Part of a small language model's weights.
Architecture: rotary positions, no biases in attention or MLP, untied embeddings, capped logits.
Each number is 500 + 40 x the weight over the matrix's rms, rounded and kept within 0 to 999. Layers, rows and columns count from 0. Numbers have three digits each.

# down: layer 2 MLP down (transposed), 512x128, rms 0.19, rows 199-209, columns 0-127
# up: layer 2 MLP up, 512x128, rms 0.214, rows 200-209, columns 0-127
down199:455502565522513459519454423422495498478467470534528487503542500440479511552526445518517492469478498565467500407491489570461517525514507551538512514523471436564470500523518546483477472529535502495534536516483526507493494533550440469464516509461479529509388507545521458517449521532482461482542600466465478444460486472388457446499520516509429498484542558519493559503510549441515551494503
up200:494418531519511459484510571511504542470462434554543442469439511519532556488435561548538472564561508489423411505481538570548512442430514544490453520491529531515507487450518456531602549482562501476583543503419478457501439482445518466502499548488524554551564548494451514565474604547449558486514445535544508486522523522542415495541490487482532476473527566482459583481485509488489433533548
down200:536559492509471483501519449537420449484512490461397468535446545474481488570542476509531612453498534489619501474470503476580478574528520504470504479543473486392490501486434494499488587556471439529464577525523429461505524460408517501488526500469510415521511462487534529527542494517580527455446490488465436488576479466525534487495510552568440527586523514464487509441485495528455493451516
up201:525427500567498491527580488456522537494512469465342505504501531491533489503559490476534548463486504506462473617529527501510491501537580476475538569479402483514439557491508473493559510417464460522443587538470490504539474473523517434494430576479495510525459475445521517465464497563489512530522504493487494523506493602455500425427525559491466493539501496423459572454466469493538486474432
down201:485463389495438381449483514529482411512437476452492483594528525593518520476506560530512510516455507543502535556461493489408543479443498487457513431502491460534450509501483521467446471504495452529446496437484459400560524547482475541491500434567456574465522520560489523482512512523474536481506450507457479507530554489503523527492474453482481523460481539561449439458421485539579400511529
up202:471549543476555423475521592405559485462527527493474462547548511572460579529531505457528553541542575487511552463518494636541414530529453524483600525452555517484463507547503453530482480516496595546450510536518478512557539562613394523513551479493504504535530504457479453431524419452533544435592528465500501555504479480514493564502488479554540425493547464502442553532513527534515424503485
down202:567500527458419479493405441520566487476507491481460440454514555517553494501475465488440473489512493509536430423550516492523528526502558494530462581541506446531417492505475464545482537558483491562486481446601519456585518514526546485464480453536431519472478540527495537535500617430453478469561467487490590507532563488527452547509505514461507504464539535560509466508426457508439576532514
up203:403554493537473438512491528440490527548605540463476523527523521533515486443568549440512574442476481496469513521509458484465533475510432416509445498513492480499467448481480547538447550582452429641449574493563451516452514589549501515513483494556444548450484456435551489570515491518483522390534505511507463534474437624454568535391475494547489533516522544460536512566552473435439542499460
down203:494464478460519520482477483434449498494509489466535544491433382473478497480447479461438495517458558516517559493561490527576465475547481468503502525558507484401567519564523520490513468460512602538508531487446568498495373513500497537534476429510478515515518528580542517504578521499547453537494496483516498486505547473505397425484452487490578455463433459453471458518494473451543495502449
up204:499525581544447509510492532497458461486498503501459508505506475511497531517504503523543486548511580450488489473520501534478560556446550500530520480476452448522482438491526504482482507549529518504522457531467464447496498483538548496514515459492515426523543459537496507475496442536486471521539522500502482466463488548453481516455525460492564497483526506435484594470499504492509521487476
down204:499570532527469457393486499486411510508510572493505434443495518562485513519472488446513456497498452514528412528476486465472548524439496451514492408552477460554454464464513569477497478529479540417520468466455577517478458502458519569448506574476512562520501463521435541465534486466431484465571412623470534506517461510413456473505474486486503599424481460508487574548502478465540559455544
up205:530535483566517506533463467475494428483533520442480459435554521553470529471525536509523480513506546503511502466483560526557542476454571494503521493444573552524480491578520418566482495441425482501489481532521443550536505427430437527508562403455513536513504525546488456574488517498515513494496474466479456514525537497524509455512533503533525563526515564429484475517553521545467415484512
down205:552534459485506494499485468488466506534464384496512458511498500474514500501519536531479515499464556500503473514492496446425480546579467460528477488519494549452536552465446493504497457501564553375544493484579521513490426533474486508455514526498488529486450522481471534499411499509461497540504506599446511453484479476462480488532448483566492503432506437435418459500508512434453541462461
up206:423550504505393565528490501444516510492551580448484466480499472490439550534458540495577545543528481440514458428485429519430515455550503463467562568506500456465465525435462477565481504436518497438539460385457575556469506518540476534509538539592502470421489489542492499510460510537462480497581519541545439614488540538549464564488433462464440565492492446486460488457508487529468541478485
down206:548528404472427494462488533543505458485484559500421475483529505509507471522494546464564535488534522515523593430459539456522520491458549485390482420507490465523500538468440486472453556561592485510492580475500510596503477483502486442473565511389470533503530469501593575489474525545490494479555500449524503554511516500413527478475484529505540514382411385472502501493409607513553542490490
up207:466508441453624548522549528515489473476410586470458457471483513586462547487517458526478476439529486452517569498529537488500496432460482508483486486493490430462469491485518436468519566597538482457435514435461535486510586499443471584489517494495429468485484519488501438494487614469402519519491481513514431493505517484604555539406452526485490491469466569381501535546494522412496441568451
down207:518563498486424484478486485424459567515484472518487486449425538554524529547470477451497536483426526436448487559462547574551492537449444507499516486467423498465515504521473448571492485510469525485514574531514490598454485530520464479537476455477599490519575486500535453516569490505489577458454517534542448535489534480443490573507529553513487562501481426539458472524535511519534581487469
up208:459515501501478506499510520429549493469505430511544503504534420474489534480524481525409504447462495549512545497465467517508466513541504531441511485470520500517461482471501514499465532490490478553462517523494483553501465527584458482531529471538534552504485533446477492477478474543527496419493496478495481498534504481442553552391387498525532572454528436483511442524502487465425512520510
down208:483531551477525528481496498553484479510440547410456547426499510455524522582469505509499535526460413524502544527454522500480531537462521540535501521459510471474538502534526479447536483510439457482520473560473472503518453498475533445526507512506513580477535445519509453588536523531502517569486575515462436488472532480519432497479557483463536531539558493540573585438570520482530457458473
up209:555467561416561448434576490483475512445507510438415556528393554501466483493516474532589471489542468491465482498480483512516453465523523484481478571400530497464473493509471547542487449485520475544439609515573507491524423477493421477500510506506606546426505490538520556491455478435519492456503489527504540483510573509577542511509506510508536516504510458469466480395505463483507471417471
down209:452523535474552545472429473546450497505553513545417468550515500616527529490542458483499413487492513452454496509518516542382512472484595413479534496530563480535551485531472460538488531435430514502444427447547493459522455538583499508505532389499507503564496541440423551498556482538439517544475506435529442492522457480469616505516509567436589539521450510534497582445451432480524482541461